Weights of a small transformer language model.
Training: a variant of Adam for these matrices, 9725 steps.
Each number is 128 + 32 x the weight over its row's rms, rounded and kept within 0 to 255. Layers, rows and columns count from 0. Numbers have three digits each. The size before them is the row's rms in percent of the matrix's.

# layer 7 MLP gate, 1728x640, rms 0.032, rows 1136-1165, columns 320-479
107:130055119110103135043098110142109151109111100097165168101159080159133151093128136100143123127130065087171084100080131123189130160120182123100098106104096183137110114125127161133127130115139123136130150101108149162130112168127102112140110138109156066095169144125124086120066120060159148084155094086089116129103152131166066124143163182144152149140115114113142132128142109115082122140149117108146140096080092131121141169089139053109116165105073166163120165100117212144172112160131156
103:167096158118119112082137093119172103162140154166102069075095115111120131126103101135132107171112090102144101086120124201110109189098154138071110135132111133131117110111166129160095105166146155146153085175117131146078118154085075161171080094151142096156167143133153120099095138080084158126133129098146193168084110075136110105115095093075089120149068116076100112091107096089145112148149174114126170108149122083174073140153115108109156065113116163124124128069071144111195096102149181
103:148097089078203059103116172111131173171117106119130085093115141172124128180132122126091114146173155072165084157106145081077108143141089129116120143110120081157140127099165169152114165153110094101107106080120172119075168056127074132096186110151140125124167123066173086109085139168162105145118171052074119119142127125120089135130142158155128103143151161195132178167103148141148104098145086172183122104095180074092115103142114106123168103199159137113086147148111203081082146149144161
113:147188121195100094151111137163105141150097169087153116096158132138137137159107113175091121108107078131163058125141134162118121114156150089080123161136134117152167151154135145168148076136099177154155155097140112151141138101097139104111161087087143115134125119150161143085086143103169134111157078102128152123148126137135050122082152152181135121103131152084137197172143122132134141096106128109158171099110099169161157127163161147175079113185172129153124177086141099081089151165229101
093:131121120166163163139122115136172119121173067144161137151108166145105094158131162109096127131118104072103162106137102114168105132106174125084162154155133140143098063136096160135149115160150129141117083090166093074120160141115171144141109143088135061101119086102114081159178117145115156157143147095172128146137133110083117154174103157105141100115090145154096112089105110143089145098109078139141076145126142091098105103120140119118088156156140108192150099075100131195102158205178152
107:105145075143153160133131144062127141155142149143104115117104147113072071190116181120086133127132104147163087127133084115104144127123180141162128160111072167103194117103143119174135077142126097154106153162120102102170126109154114164121149115101190128053103127152151151127087131113160119085152161132128125162158126113083072054128147163073124153171134094135133133125044085152115130118112126108148211128151134146145102106158142086104144155141142158087146129137125074111082141083125154
114:108083138135111123074177135168122127148089086176141111151125101147174126088148156132160146123076116123104043134117092138198124165058113130086140126136189163100144162144150169174142098127121133151084168082151107120122157161149180116127170079163083122080130171130083143137175102120112163137056079130081164112167117133104113084108079176172104100089111062118155111085102153111131102116148094097099109182075111094107114092101149140089098096158098186122106133117166114136131110115166054
096:137121159151150163109144175098124130151144117176115164129090111129153134077121074123122107181137110115098141127117100107136116133117119109126108104108154093148140191117123106164186098112090133117129114146124115144138166134133170144156141061082120126136143139101151093154094067086126125106134077051212162161163117150118057119124158142125163117153155129159093116140129161148141140190118089145087133124116101102111174139201152182131149102152195152137125124110107110164099207137140083
102:153076105085157107089107179128120125080095144124200121157118142087124121168119135143117095070117150130133107130117130135149128100158159161084067084117189145106161146164134113102116111105113163148128139109090108084159054174127109066160165089092110086060186165149083122156083172131172127123113107120102133107120154171064159134097153106122215170124125106071142091143084121121112074111109153145113113105160123120189121144125167177110168147102183107147082115122131096152122130113121145
096:128117064112149152112156114129158212142163090159146134118145176151133092139107122162007112146169118158171156109122107187128176106153129158135098124075134139100127205171111111108140034168111149081145153082149196085152070120117140089112093147127185113146176132130127109072135080190129128168067080098120125108140060125145070064131086166108108145129091154135138137112116115125200145180133131127115146113169115122178127112115101200121071169150110126129130116153130164164125168110094170
097:087111094141164106137128127132120160108111137145108128129148084160119190095140096138097150136197169086086092130144119156105099132112170138047101184137124117099107139115113093193145109127105075108155106109113105121127154087140140119171158216098092101104164080109167122137097146091076100176073110052142123123142198144087077141097135101139117119113124163165155147142121131140112159088126117101142062139200108134142059151113132189167088168108122097080092105098143110113182123126166161
105:117153128136159096113134115158157151158164145053136088105087119112075158091107131121123105104111115110093111162109071089163122128117159133087096111164160067155146081117112127188067097192132154106110139130155185154075098078090122101156151111112105124085155167127089170073135173154127154171169174172100152153133112096135090161224147141125124093150124173175140109104135096152178196124149175182140155092098122109145085121143161089127140124110180139119181151095084102174056124137163117
105:131142115104135075099116158097134201142129169139130148152086112131155156129125124141106161064121111136105097049170109163152158144092077170095124173087109174158155120169152109142099134118108072122024096113114113087145077142195105149089148123139153091135113145079136145107077114119113060124142116126123121098138119132146156130136193107128150087158152177119137094183091132076121130092125113105164147143117090072085081136150104141095166104152189123108099126092099115111134093101130077
108:163144083145135035157112107129112183103116114147134136140082140110106073151104126119072097107124121151157137071130106141158126160162056156086106130141125099079153106157196120049097103149164091143146138112168098161158120149081114135109131147157101145113124144143149112165128145150186048100137106178136081107170133177117107134121129140138118064061121102093132068093055125118124123176095159169094124104166145078195115100156155087102143137135159153110153115119092087120154119130129093
104:120117158189133208142099117150126140146172082146098117165113147073133088111085108132079090094089154134167117103153085115105108188119176129156110113176120100128139118113176189132124132116098178114094113122052198086102150104148137111066107150073120116113133109106109209155129168131130168156150136181108136112146185129106066085172118127118112102140062125172095106155090117101105147043151047128106157159119115087143116135120136148166111163167156148104135110143183148157131167110128160
104:163118063155120119163084124155146104153155174138082061098171109225137065118113121109135095191175131123104101110115132111156100133199151171150085137106116100137127136116130078155187177096118111162138189104126143164111160120157083091160157134151087096138092131151142163147126102084124130141188113110136106117137131117157160099064108074078172100141108116140118155130162172139060171121109111154108144114125116129126083110174143147130075141155216133108137146163107122160102081115078120
097:092193136134129201140158140098143117096146150078167129067141052134105117138129128088128054109147077195112077109096115156149156153148158128116161202105084152143171144124130144155135165132182157142071087147119128150084135135078159118132129107118185152116071160119136125175168100136116141130118111070125115145129132108091091168102094111175094127100111117156096107107121124104128108183145132158135151134112162116102141168167147154114134171125150139133147132159132150101097146112109140
100:074115200160158101154090062141148096094150086097120098086168209120144176115173142183128120150113143068143099087177115094206147129144101151158137106102121089085126094109070146152148141133138101118121173104057080131126162090149115134120103108160143119149103099128153165127169175089098114101180095107137131122132184145048133140154108119149165170143099127095134200126116164150083104133130111082128121138109119106115077115207182175109078131132116125145130132146108120119067148054121105
102:159131080134098136089149067099162128145118139143067138069127194185158063103128152123164107171143086073156123092037085143153136134114102133118119123206104165076156157176102087147158117140135131097088100141132158132102155102096056125123126108098117203162122138175158140094089107087108126076088167112157143093113137083160056170097129132149109095141153125139132113101170158153098204164074097128093099110085166129115145193112129149133139165161110176153130160111122128175148119125171101
108:215133090122110087156127120114079109116133156065127162055120134129158050154099162112081120136173065152138102089140110175172119152107115068129111144201137147079100091145183142130183131162165102177160148118135144183167172123098146150147116154119129090128103163125143092125166161120135199155130093121114152159100095140065094107122162084149122104145128133136161165174100135135130126130143090137175080126134157103108075121220149108110126110156167205119118126113159117143128143175149128
092:088184088081126138121074161110167094107149085099159117068123184138115093110143114098107159063113130102117083105100150108128165113139126143097069097161176203117143084118080196085165148082120123115119067169064125156181096161105093188179125119142089173085117141123080158111105124091179131103141080073129114154117110121161111193091166134061159175094158185100119065077166082160103078156148131142080126109187094114143078163095122143036113151149091139140078101139120112156112147084095107
093:099149092179082154105116125153134126145116188121150117124112126096175155155127115085173089156148119022058162107116183104189110091099125159111136097125072070067079178160106112138142118103109161091112110111072101128110146190168142112122074148089055113112110142117110109126044145108105137128105137080127134128170110112136141117119149103166125100144141114141132192173131173033099107145119101161075150131169094117154132142171173177091145135087128171173106121128156092083107133133164109
090:189109113190117131123044121091131108070142072116175181184091079105123080146034141101150098184125077169134126115169181118166089093131104149114067140122130167096132065085118160190095132049118187110100153097139101151110067092053086170103109168154115142119098129111125141151120079088063136113144136133087096205142161103142118144134178092056137119143138161161120109115073147114143136133115098173116106144110165125151099060085102198150074171138127060112149141148150138089114144146144118
098:151145132103154145123096126093128085113032133130202110107113120162182089112049077139149166152134092086112111088162162073091107191112100151172169108142112112110034048155135123118071197121113080147159135085157105135109123131129098104142132190176117121140171146146137102136122154157097106097096139129059155080061106092147113133171111127158116119096152113071122140082083156063064165116118145111192135143102149096108145161153196069126112179132177139089150157139142159144087167101130175
109:109113124166100105131091104080147085140078118113135087109113127159189153134090231163154115122143102138147069120140101173147153184131149104150063119151093171111140117158069132160114145146149165148162137097120182150078127142131129169090183154125160090143147121146101135140088124148085177180059145119165177145075135155108091129143110125094097082128081144139098162169164173168146116145131122082122149123182164081174110120114119097112153135176126098183152149133147169113115229193129193
100:143096134099139171144151174112139110103137060147172144112125064179171157135159117114141122127142092086125095093112133136106132138125108173091107138174118111148159119063127134160151127146121070162141180142165181134146108123126092139146082157141109036128107133112083110157127135154077101119103133140119119171149156152162152143092111157167113146175216141092133147126092128163130137118145167122129144107160143125137157134113141102142119122151158200145117141135137157107146167125151115
099:086070165119067128148158122163125103123158135149178088114113098116138105149168137112095197168091149140136139099133143143107085126152158153143109124175115133160132094141090125166111138114161100137056082075128111177150148172125153151167080137120104090096127087077126143132123103133136108105081177113119159152127234132106140187141139101121178119139153058100155186084025165132090142134061113103191105112138145117080100101205171147159181103119110106125206095090093150114129107104104094
095:174073095165090153131183147186128145121144107107131188062114150132081096130098134118143150089123142181133084077119080112151131130157125068051131094084081192084120128146135119148124108132186051140129149155141130158157122095156132164098115143135094118136138211152082137114129071175091158169145120082117094140090096102140070077086167123127081112126134128140115148119147172162126149113085078148103120087091129138175125113105147140156117131141166122149143072142123122098074150181056147
100:130155193126109074118092065137155126120173090186067111109117144121082111158131101102137132156170095123126124123111128070184068144176138154089140157123147182102132136122129122164077156138145156160137167106178070137120157110132113096171087154136129149106179139108121145095120119151133143066166170181151107141063124142168113093123149118136159132128106077159179115080095105116165073118132137050118167116145175106088121090227068148116104141121123104171135114106163094137090148136082123
108:116126169089178132109057129089151112140163144150131167124111045166201147150106134083168121100098075108159080113179070096135145168095127118176068097161158123092092156169131166107154172186117138126163152150115148106096174091132126126133149146063127094066161141117158100117142131165149153136181122084186119103205128114127116159161123065094168089111142121137114186120101133089169132144113101089172135111105146102148105097168205166103133133143094138186109192104130143109161095065146129
# layer 7 MLP up, 1728x640, rms 0.0312, rows 1136-1164, columns 320-479
100:093100088118177100136061137104099118138131150173134208106177125078078124073135142094129128105129105161195153110107197210174178168095137167147083119122165148125177113076103117133131146135140139105106190120097095136095153153134136074118156105069104131094149155205201141202127143143117142146142166139113125101124183184198133237103135103139146123172195151157103107111136130208098120147080150134145103107157103106123116097149126231148184099149123138178068136109088117132109106158110095
101:139137154124061160154139151105152155066141084041118079176114145122160110132163138073175098125199119120101109173100096127104056134098140093143156106203164100088118159150193184099111153156066146151088145131164126160160162123110122100132109113100156155118154181099057062136110150122089136105141184165166128162144171082091130126112143155166111131148205136108108115157154139196094167136119099097109101068092162141133126134102067116134109139130175152146179137148062127158124093140143083
104:120151174194128137116166115091121126140092138072127152147146125146173117138118131124120178130121114165093115154144130144077156146093149151113063157102066076172170162115145135098114107060124117138167194150081113115210155131070117087139200118066156143108173182119153157063157106156122118145150128108119137199116140150099096123114162152165142154111104189117101146093133106119097053074073089036123159121156099081065135131108119077145137140142178224126133206156119114148160154071193133
105:134148135123129114163149143141138042170063124116117109121145096144175156128123102177110091106092150095109154186105117155115108091134122105102068135108102094135113132117176097125111144149094119101134176168124127161083178147132143135158133075140115175147167129144178123107167190126120094155071060069113097088069106162149126154119148155135120081060140125126128114103126146088085123126136107166106061139123109130145125204189146132099109121137141205087109109111142126107133143114167111
101:055145128120120156053111105141112094086127186084122102143111155112122166147104142129115177154067149030158111158064075126148111138130137168117176133055116160121145093125144181145150126097194129117112158094111090121161130129192182122198128156075168126079114137124168142132143083102139155166159104146132145164160092100181133103062093158154162126135129164100094103105143071118109047107072120109122118099121126115136101117108067183126138166172101145153147126154162107109188145149127080
104:117174092113112171125100084094105128110106143057172093110173103129098153125156124122099143092098163155112106094109130102154156129164054110090085144153130158104192085121221166134132132121150193123111142081186127173152181171141078093157109122115132134141120111104115114108150126141132117112173125185144097080144100104109134138146177137095133121090152116122132112126176162151162132156139077111149168129100111154110109131187163069143130115133164119115123183135076140145118062121126098
107:198067134132146079123168050097118160181092151152147116134122151095184119052142115072101164104183226090133114115168120113148168133080095123130158127128086100146164174111098136158163116134066159105158113118214156089167148104136128138100181113154086090152065146098103162120078171144225204173185160140115137090154147174094118163150139133130101115111105104133083096125098080179209151133110090108165130132140114113145134122155144103100152157166109177077111137099130110146142121146182079
096:156156136111138092152094118153182142078087064092104136083135127138150105153121134119174068125147105153084119179183124139126141156142100120160127149154189151150078052171139088086139171232118095100132090094069090092139134088109172137058127146110188132113086184185160052132118181109085168150140146152103130084107152050117130113101099135153114162142089144152091162127103133143098129100114140113127144086165156153181154071102145092149127191102162108097138114198140152112137162144116116
098:106194120128101080119208109131169117101090117131111134085146144161144103076163149137136148169122136125138116096114121099077122128126083165104082122084166116084084161148095127143134122118167145131147103193124131149122123160162124121168107165131115124115132175133160120194135092070129189172093113121063107146151082106122157130108085108109091092155115181156098160141137162084123130181122112170091106102130189147045135115143156050136134133166129086132114141178123138131181080108145090
098:107102137124215084126131140164091164125135143140181097106131143155199110175106129141051145100124136060201160190079102133136163142125121112114106111144095138120141101133122093124177057137160172137148129113055124149119116130108091127126159142129212121122103097107156155094123132130112125106121134055060111118100128114111123113199167103104172128090134134124158152209162169119092131100045114108151143139158136110098137112098132158144140105145158132107074108109147114115124180095153182
095:130101130119157111182128134168158118098178169156072143147170120151194176083173117107117092106163095137157149104160093145156160140111113147128098155116119170064140093152140097174161094136116131155101079139099154125100136113165139098116127188090133128111109078122128143077144219113122111094105117160091137202136119137139128148067114129150081145142122097151119185103127107108157080194100163123134063041125152102112174095169085104131117124170121160169129044077124186137145149057172075
102:114095179162112107124188128123177101179114186162075111120124109133135124116182164092153134144180109119092124130085120128122145119122137121076087130142121064084115098158046132154149170114102135159154087145117147105146103169136068103145188237069066147112084181161153068216133179180130130199117180202143140139218159173152147155106107126131121105142125089144101128130074165125107120154132123082119073107170073171103085111164167136098152157087115094120159120164152162127144128132132180
105:147114095149108162119102180105126123120148079199122171165159147134109141116141121132082141083120129129144082149134139119123097088158164081125134123136106156173170054151144129170127090108163074118114220148107158091177123080126127110100140164188120167172092121147139115137124105161137152112152112081133124139118167153104136121192149107118063146130099138136149081143115077131163099146093108171146146144093091087112100155122198177132153132131115131102134094129164082130149205149047192
106:106151127087133106110106194062101130151098187145137119136135154118165139118132175170115154095124129078095144159094138148133132107119081097123135064043086141147079167079153112134119134102159073122141117085134119152107133134110162086127100113173158070103137172169139112175182176151140109090147161135142167161179175115147146127157091130141181106157122124175135088073125084113142101035113142172135107152145133220092080108105157118112125107111040141123175135129198098098131111151100116
104:109144190111142173138133114140163085134156126183134133159095084122200084084075049150151110132117139074166102094133124162185162184104162124119121158056155119094138153125099166146071114138148140112077105106062165081133155168111133111111124110110112079116084107166090145157163133157136123166186085137162193128138144145155063141113087117077139117143109148136051068102109097122155108120123134128053085123161124118065114112078065145158086142139081134053195117118134134176152096152081116
099:141124229112152132072125108168094147171128118185127104178120123177114125104165066112124106115163134116127196164148139179083148081109100145106115143076108154030090141130142088137097135167199163114099122067096173171125123165114116126150110124148129080151167124083053080126157121156127089199140100090118173103161165095121159138158133108103089153101129136157063125136158151179134127138105150074116147100132227134163079132117170187140149114155104097066159110091099126149174108121108177
103:116109118110172191108129123111146122098136150079109104061142064198127145131104197139150129135159086157092156132100171143134162098103196129114135174149158123114100043210140146094140146142169138122103104147102133131115105163141068109155143117018112123162127107077111180183113086019192130104169138125155124134140112136159150159140126098184124124140160123120085123137167057150173135088118151144149093116095137173160081153144047123184173107124183125141148111050187178118152095149153126
102:122080107073162125131127083141105113095180125135119127120089151163088086160123095117108199174133160109092114107110122166163131087183150096146114093186134156160135184141104117134141165128035158097124117156131096126189125092120054129120123117105116178138101110108141229125084127157174117142107093161139085097151076126097125110149096076086056148170167097088157159101138091078141140140113107137175102106132087193152100133182160146128100179142146178100160153129165129139053130158164139
100:122093118091151056095086155093086196117126124071189130162120111073097130182125131072105179143108103152185171162173166073131135104109162142138087105145175093171095084209117124133098140063107101150094069139150162102075081136089173134134151110128125111080105128101130128103113077126161158123143055110139175159162148126146098166101106141142093147136083121133138120110122099113134147168106155176117197123165177163192114116167098072125086103084096139117086120126051116098088162148111128
105:121085145182128092152132156126111100153128148156160149128152113110137171117164094103128170159194116137140135185131141111197146177115197141120081125194122175129165119115100178111108154083147096130136081133136054123152091125148094155137150170135089140145108131105138161139120146182178083134161144110080089114106156175162105130129151162100135151115135174126154084131143126136061111134096167177142112141145176144167120092065132117193169147175118137131135099128088159127175074129130130
091:120109159105175127226171143183137119207093109156128095122114151083141109115112148177079130117118092090132164169135158154152124117111117159120122139150172178081131126079137141083154124191155116171077068093075111114165143122143160088143177112122134122121191196096107177097105086209072102143132137131078107100156150187145088079114166171127124142128122099164087144183159168157145124125165087126161154120116116101119102110114092105150189134107068109115173107146144126140106141119195098
092:086175098124151169090140128138179139129156144124124111143141129169111129119113107148114103116198136092104125128177132114140091122108077113129113105128147084101145145119098093091183169133111119193091203102116147128113153122151142130110151163145147116182113104138152128110141141150113072150161176121139134134158095099091098107115081136092110102093124143106152107141128075117109155106108143114109135153110181125123149152138151077101080097144106193164105100176128119147073141096139099
091:130183165120130174152185125173122084219129202125063088090184085183086146134128174102139213104137147105129113090087095099097122092136142121108114100177114127153166129151098186111078152130126112080153136171055105119149221218100145089166126160133000157190112131114132084143093154123079114120146154096172157112152138120143113170109133121181096108178145132091129122156124136115106104132095160137112165091095100127143087160123096172124117135107186093123141117118106086137137146095090124
098:159161184102142176088118079079127132133115140086092135086120154061107190119110085127118154097093109096148143121068105169117145140098085138144142130115183113133101158125148140175157117127117225127138180127159130115083148121148114091102167077109159139140143150125126070119182175121131128138117157086141145143105073121068196115166099143115187110176107119148098140179090147140118139145150115108115165121150079031110122095109123161149118081116224152108095129107134117105119129085156098
104:093073109034123184125060128162178078104166080126163115138166159098141080127126130116133142132117155120151104143170137110118087115118126106147167093089157133133096104160103090090138106149175172126111122104135183164125122100141075132141127174089119088166154100163143123151130162082116123086109113174081077130088116065120084086101115084130103155135080103094140124141171106160181136109188147066125151095182116157075134155086093164165163093163124198098076175119155135161140142137104136
102:101130147104114152147092197140119157125155096091172089106115083164120094081122112116131153127200130138093101121168092157134073141130067130132100129178112121140095172156144138118106116167132118157194131141078130124151138133100139127140131111163145153124201077097161093134135102137161153148087146082135150132068125179117074107135107097156070145198162100132123211089096147125140124151112081127141108113168165150012082121138140162173107122129151123132122127117127128180121071142151157
098:146068138120088177136125072072156062121138096111153089121127127094083141178126125190095169147157141137132136174119129099106126092124139143122204136165142088170167118114139151134163127119115078109132135138160110178131207090154148106062126135109089141141151117130141110111160153157091169101181110135161108107106201130158133114096108210090218119166136118171122110113054108138122093085115140087120093166126090140092126126112131080186223110099130066119112121104188112122093147178060038
096:090163077107125145126034166093131105161121159108123096119166127101135172119101141106115161179112066116089069127142124141069074118099129116152130123158119174105099098158193114186141158099159073100147168126167139156062148167133099095126143098172155081151105189104131183156153127120154149115133117167127177112153148169100150166137114128151115113156105116107199120116134163132130105130142135113142124116102084107114149105129159056147150140142072217145193187089182128129101102171118080
098:146116166097114126095079119144140146129098074127060104062068128052126085118119145112105090123077130136120134172138147140121150126066133132116125109106117194121076118153145121122117118122078128090119196161159143071108139105169054119112141143069151125101118148126094123124103185166092109117190099114101149129113132174102106098144115127077089127126091124090140123118189140129151160101152182140074091109039098148099077106114125111135109150126072124123138128149089159101184094130086114
# layer 7 MLP down (transposed), 1728x640, rms 0.0272, rows 1136-1164, columns 320-479
099:180149147162167158096159124172123080142125149131148129096078137142121159145119146131166064125142118149165110142150190076155141160133155136126118149179115100111111134128132084126077130136125066124140126094153105129090124103160102196097077134117172087059149168129156142089147096117108119136067106143137153169084102175121106104127142182113119118151180090102143125102140182119140074103101135121117093162102129126131225092097103202146118079160116170110011156084101170128101066120128176
100:069122150097132161097162140127141108146069107147096069130117122168126136116082102186115079125141141091154134168134046098117097087116104082112118069107107170160113068111118111161145187103089160121098125166145077055207149140118101161092057182169116100108184098177112148139079151140180117117122081092146134095130106171131081070145096137022110103114146148142128153157150126134153116037133161158080186135114088147126122162125135165169156135136148170127148131116153170137088117122135154
103:067150104128182118192198134134119138167109130144127155094130119143140145154110086151152157085153127143132174099062155136109156236159065115192150118133145112155175105104116143173115096088114122156175087111132161070175141110114066125152128132133128118183171171160175096127158115194138127151170142103089110105146130089137161149115167153121167083123153047170146090131067062145104117155158147078193135123149135121134121092100074108149167106083089144121121093165117172144145098097152115
107:135108185126126138096107163130176064131107138125138049088130079130147169140111084136168060104162088147118144184206038109050068179091135132091159105097104152158095152166166125104106152153144098092140125129146163162137168117133111111155087136107132158118108145156138148124100092150093155202104162151150206180120178087122065092139152111090125084109094133117131175182079116105082082176099114048120106121124154154171181153120131129125113173134159122105141136134097140107062091111091105
101:123115097145097067178153122130195155140138126168134102106163077111126140108134139129184144131131085159161127111102245170098092113159081123160169144206143128080132125145103108105054136125141115116158120114094117113141084211062107186105108142133157147174112099193101177128101116078151143116126172149075079094081116113154157157134118133109184083094161156091141125127102082180117110164094139144070153114112126073167157117149130144160093117137148155117135107146162160171127109100090126
103:173106187077167121098051144079138123165134161117123121160087132117072086164089153097197062145123120106192070118129143178151122186139107131063123082105113111145148133116126145122110116153194160150132088175067142155065165092087108103128124146132126130109139116121116138144180060188149142121147130113118159170112070102111131119161132071146174128126123134120190054180102118104139117142196122140101140134109130115060145121169133094134099113110154148117122060117094159167129109138120104
108:134117120118166095142091090075116179093143137125110106099089092104144146116111114100120117137170099077080139074159153113097155156150087162133160146171107151121129138080049107072142153148134160104218109103118158137115156180163122199104124130136147091084051115126102073146049118136198137144118178115163164227093179164083090125139093114118117140094112096134138148112129110131132175118189149150155172123164127159175081098146132195134087161132089144082105119119127130139144148121184140
100:102103097150161152136152098119121122110136096095081117175115105121137119111101114153095146111073056137118155151143108117087070137194123142132090095059099131162115104095148099131112136126145121113105066083119143128164148098149142185151186120153138094074125042077050134122136068141146090069104173103124085056143172136177183138160160145174146140145117063127110159135156141157104075134090168164102067112162131121165125129110142116090210122127137153054129104119148119115119093175203157
100:123133102098159179144107112114119129079133111108101124167093166136096137113110111087107119104173110131112096152139109111138140096130120103145139105154098121100124146119150087175117115163128108076109095114157137108053156117173139107165138143159121136119137154092154112143096175070086114143116136166083132123112124117120136119076141166157189112160081092116138098092108142170160079098180068091144135110159109138096071151187075143117169135156187122115113157130144079166128142165090118
092:149127149145036134108083133113170141141130123093103153130152119133119146098114113094241101107115126138116081118158226094115066144181118146128176114158185105135142119108113098136131222110134116163148154159160115150138119107155078146101138084135077125126087129149110164168135154183167145156117133161167163129100161166071098147135149131147128098139152150149103160135088073115158133090141088152161106138136130131132134169113090113138144125134128079143112091149156108098160057127097150
097:076192155120078121121121131170148145184101099126147216133153132083090094166110179114159157085089099117133143163100135125133084087170154204074136134101097156134110111137173164203093109182170132104192096137129096076151104129143148104137080193156088121120096090175085121110139122093178153077127096119134106111118199108167100117081158099143144055135128121182155071118141126134130144063099148102131146105129127086077170146111122116099085142129161083101118172136108107119047124098171094
104:112133093145165098191134083116124111161118078102170162134091172114097144127135218089130148185160113095144084106099154104131123107172198166125106130149135109158190121117096098161128110098091123131092119133108158122154146120142060119133183143169120116053133157101133160137140113135196158119075098122129106126172129163142126207096158092104118093136193145146124155152146123143085113107122103096172134064170085149097139123126201192147106078113099127112107094133112094078099177128152162
105:137102118095092109159141106073128163127167107179182175135135123165130158154156093147050157195160153092093096119152078218131156109103141102174167110136124081135104144158090050129147160153096117135152105140073119131180104143197134105105118075160177056169110156112147116104064113082090125113093088136119096102124112162117130081124142141124189110128130150129137142126129134091070199187154181122164145168153125105111115157107098177107158129116184172159111142123068188186105109064104126
106:192126147043063152127097142127109131097101165138095121095143116145105125078105148144121156129180115139094154183097157150219159186126062159121090071181114110128145169150188138116089165091163183142130044060133113115112112133108100118120068133166126082135132148105105128074131169116101103149103117125118170136129191091169167138137078164105150138123089131095159094071103091121083144096145080150180134113119132179121185161081105106119121101130171122071089086072142172114183145111147112
102:188077152141114093086071084145126129166077111141114082112165120171109139140109143205070151096159139185170101146107018153136100085139126158052146154129169101156109092143131195150143091119172143130099072093186120146167133115102169141135101129169122101114128113237126086175184139149158188131082053176105119142143127134145132134148178139126158105140096076121130076120059193165130163132161090126195139133167096174156150112146180114130152137129176179143118142136114102134111129144129147
100:157115092211111114125155128161092124165139120106197140109137134110153080147155160069032169165106171088140138087112000159087148134152164136086117120184123130146111083220098139135109117125117165049137172101139113105177111127119137115147129103110107168115069155109086109120142148063120142101072155128104110097120150117074127218151156116174187127128177150174148104092112156066112126096106091105131175122160156134131131121094124090120086120128084118130168043095133077131129135139109128
103:140146121121158101126082104155140148148137100140195085129108200101143132096122155187061158116085171164112160112162163169173095129108115167157142121184156138083033085189107071077135124088101081083156118183133115150131117070155059154081133103172131162075148111096127131090118132144115122064169090175152126173140117213157134080136147153112146129114154109117090141166192147139137115126121135151143112164159150114135126149120124096043149139122062149118040141125058129144145078158168115
103:120092126147125051179120108139142094147142131139142157109104154100201183112157127151098118134145155120112097139156033142065133099057098106130090132106124185077084141152163120101132147145099089143134086145157092148145083120121117152108135128127150175169123082137209159087088186133107139137149138155177080084106165105091124079140141070138157134119096156178150133091168116095091134111135154133183125115140178111150061144112129125152148123101091203118177164149139083128127140151148086
101:125093099143099152059108193079111076067120142101120099171089121111109156105110106185124099068099092151112177149160053114142154141090156142145116131081134091149141111104173083102179114157113135137124187168112144096157070091152110190060099120157085120112131119126102132094115148110142125154110171167064124087059108145055173104136139114116151171168080125076131143108113139111149184073156139101150137104129069108128159164154108141193150089152114153096142102125142165100117137116131126
107:153127147176121141169073059103125144158142130162099146208106110069104111163138108159131137107177156075092174086137158094178126138114073126143131096159145086177110154138124136131150099069158105134120129134153127055156112141150109117071086182121106079124084087128131201070169131119162154137154152151098162176121089132093131112125081116155122120167224092145086110110092127137161092103138085147133187181109092089154061114098072137127117166094156107171148115117123125143092132171122140
092:159182073125111090076097123144135157047128131161092118069155144190133103153123118186143081116145146160141121111192107200135138042126197190152099124172125152138104103117147100121084112151112084145119176150151131123126156147128124155143099109106109162131126122135142143161156117131130123130129121142073164113122130101111150177125155143159140167138180110117092177137090071174140130173143060057167118129102120134106128109135134101090105077098197181112132105111165096120136152124106153
094:137119126130149119071158109154085144142162155153128118078125149145193129146115081255130137128106058107092104171064119154113173147107140142074109191088113144086131112134113139105087124110144124155170085145109140114074105120161163130158086131120125119085118092124111157106074111159157165167172119107166062151148147123179144075105087136097135132118129084100096113156082163132154127166131157126072142128108112094139139086136134158105146160107139128129111155152099099103166178131146149
092:112146153131130169084124089022129080097152119159162118092126096044155084121109138123090091086093058147142160105166103113125111142124107090160124110176167151085100099096097079135131127151147144072117129155109106119152111117091117188158198131163185119052150134151116119158114114082137153206162174096125159119146112170093147082088083065125121182161120120173149118063133154076133115100173107132145087175051104100128104080084071175112122110113105159173125101090148160099152116108136062
098:182129125112149139159131157136177140127094163124111097190141137137213143141065135161086123133129107093148109144143136082117110116083152139111146102163091138112148157103119099075078146191129090121142141142130088194097040110107141116115113135146124145155141195136116132104083092199139123100124136120123135132160135138131157159102133173112143165142097150116145107087178123115114052149149213050176178201131205105142194086072126133139139164126112145201149144085093078089121151144144105
106:113087086133096087141073120156122090139153145159118056150177116171141172122133117134119139127105145161192144173104220131116118118142177108121097116128110109112112143115116114125057108159147111109125079122089117132087081105116124125090129128053127114161141200172167134184138120166165155147175131093136161110076136069153090090148111122110142192141119138098176090103168148120161171077183111145133116154184123093152148147113101177136094130088094162145123157098129151128123098150141090
102:158125122176172157182104141117136114142134105109144137158087132148150173128149142150157117160134118113125144074132000095137094083090145092162111172095166124155151165116202135070092143126167139162051109154103079150101138152112125126131079083088143177145167082113152109136112110166116105124053125160120114195094148121129127128133157026099098162107084126142107112168124090124160140070099144173023089102156144144169078171088167129172108169112186083094069107051085069187153108118097148
100:169134088114111217154137117114116124116147155137106155127122128162156159133171113149164134083102105138125186185074162119201118101096152137099102112131056142080098105179112107162081145127150132138119118094172126089172153123206105106108135084149155150146075086146113127150084090069094083105118148082079115174114121188125130079175118079085138125116146168082173082128081137104143073106146107128203132086107096160128143162209095087119103153137141094106147145143137121157096120121122139
094:150048069129159117181095094172172164088136130185096109085145102152135190128097079202109132121163147130104141093086053162123057115156116135135124143073116093097073127117163146170108181135154112116098133094165070141082139127107103078076123144120146101116117145167153125108072100104112122154144140106118108141094083088113142104124156162099103193117148126168127181165093174186096126128112098112135107198110109130229123163147107103140093081032143168093134142146151120160098138084172130
100:193091157136108130112147141148068164112173122139042152141092178139125149077090163094076125140165165101052134136170058125063125115126150146144076137109185162125133215181152149164125105159127135112112119124097108162174100105180163128132177137196152155107080110113148175087152153125174171078137136142103134115098126085145085125131099160125127143137133139117095149160113103128142151174048101147146135157130155179093051135104128162111183166184125109197147120086149146081141077149088179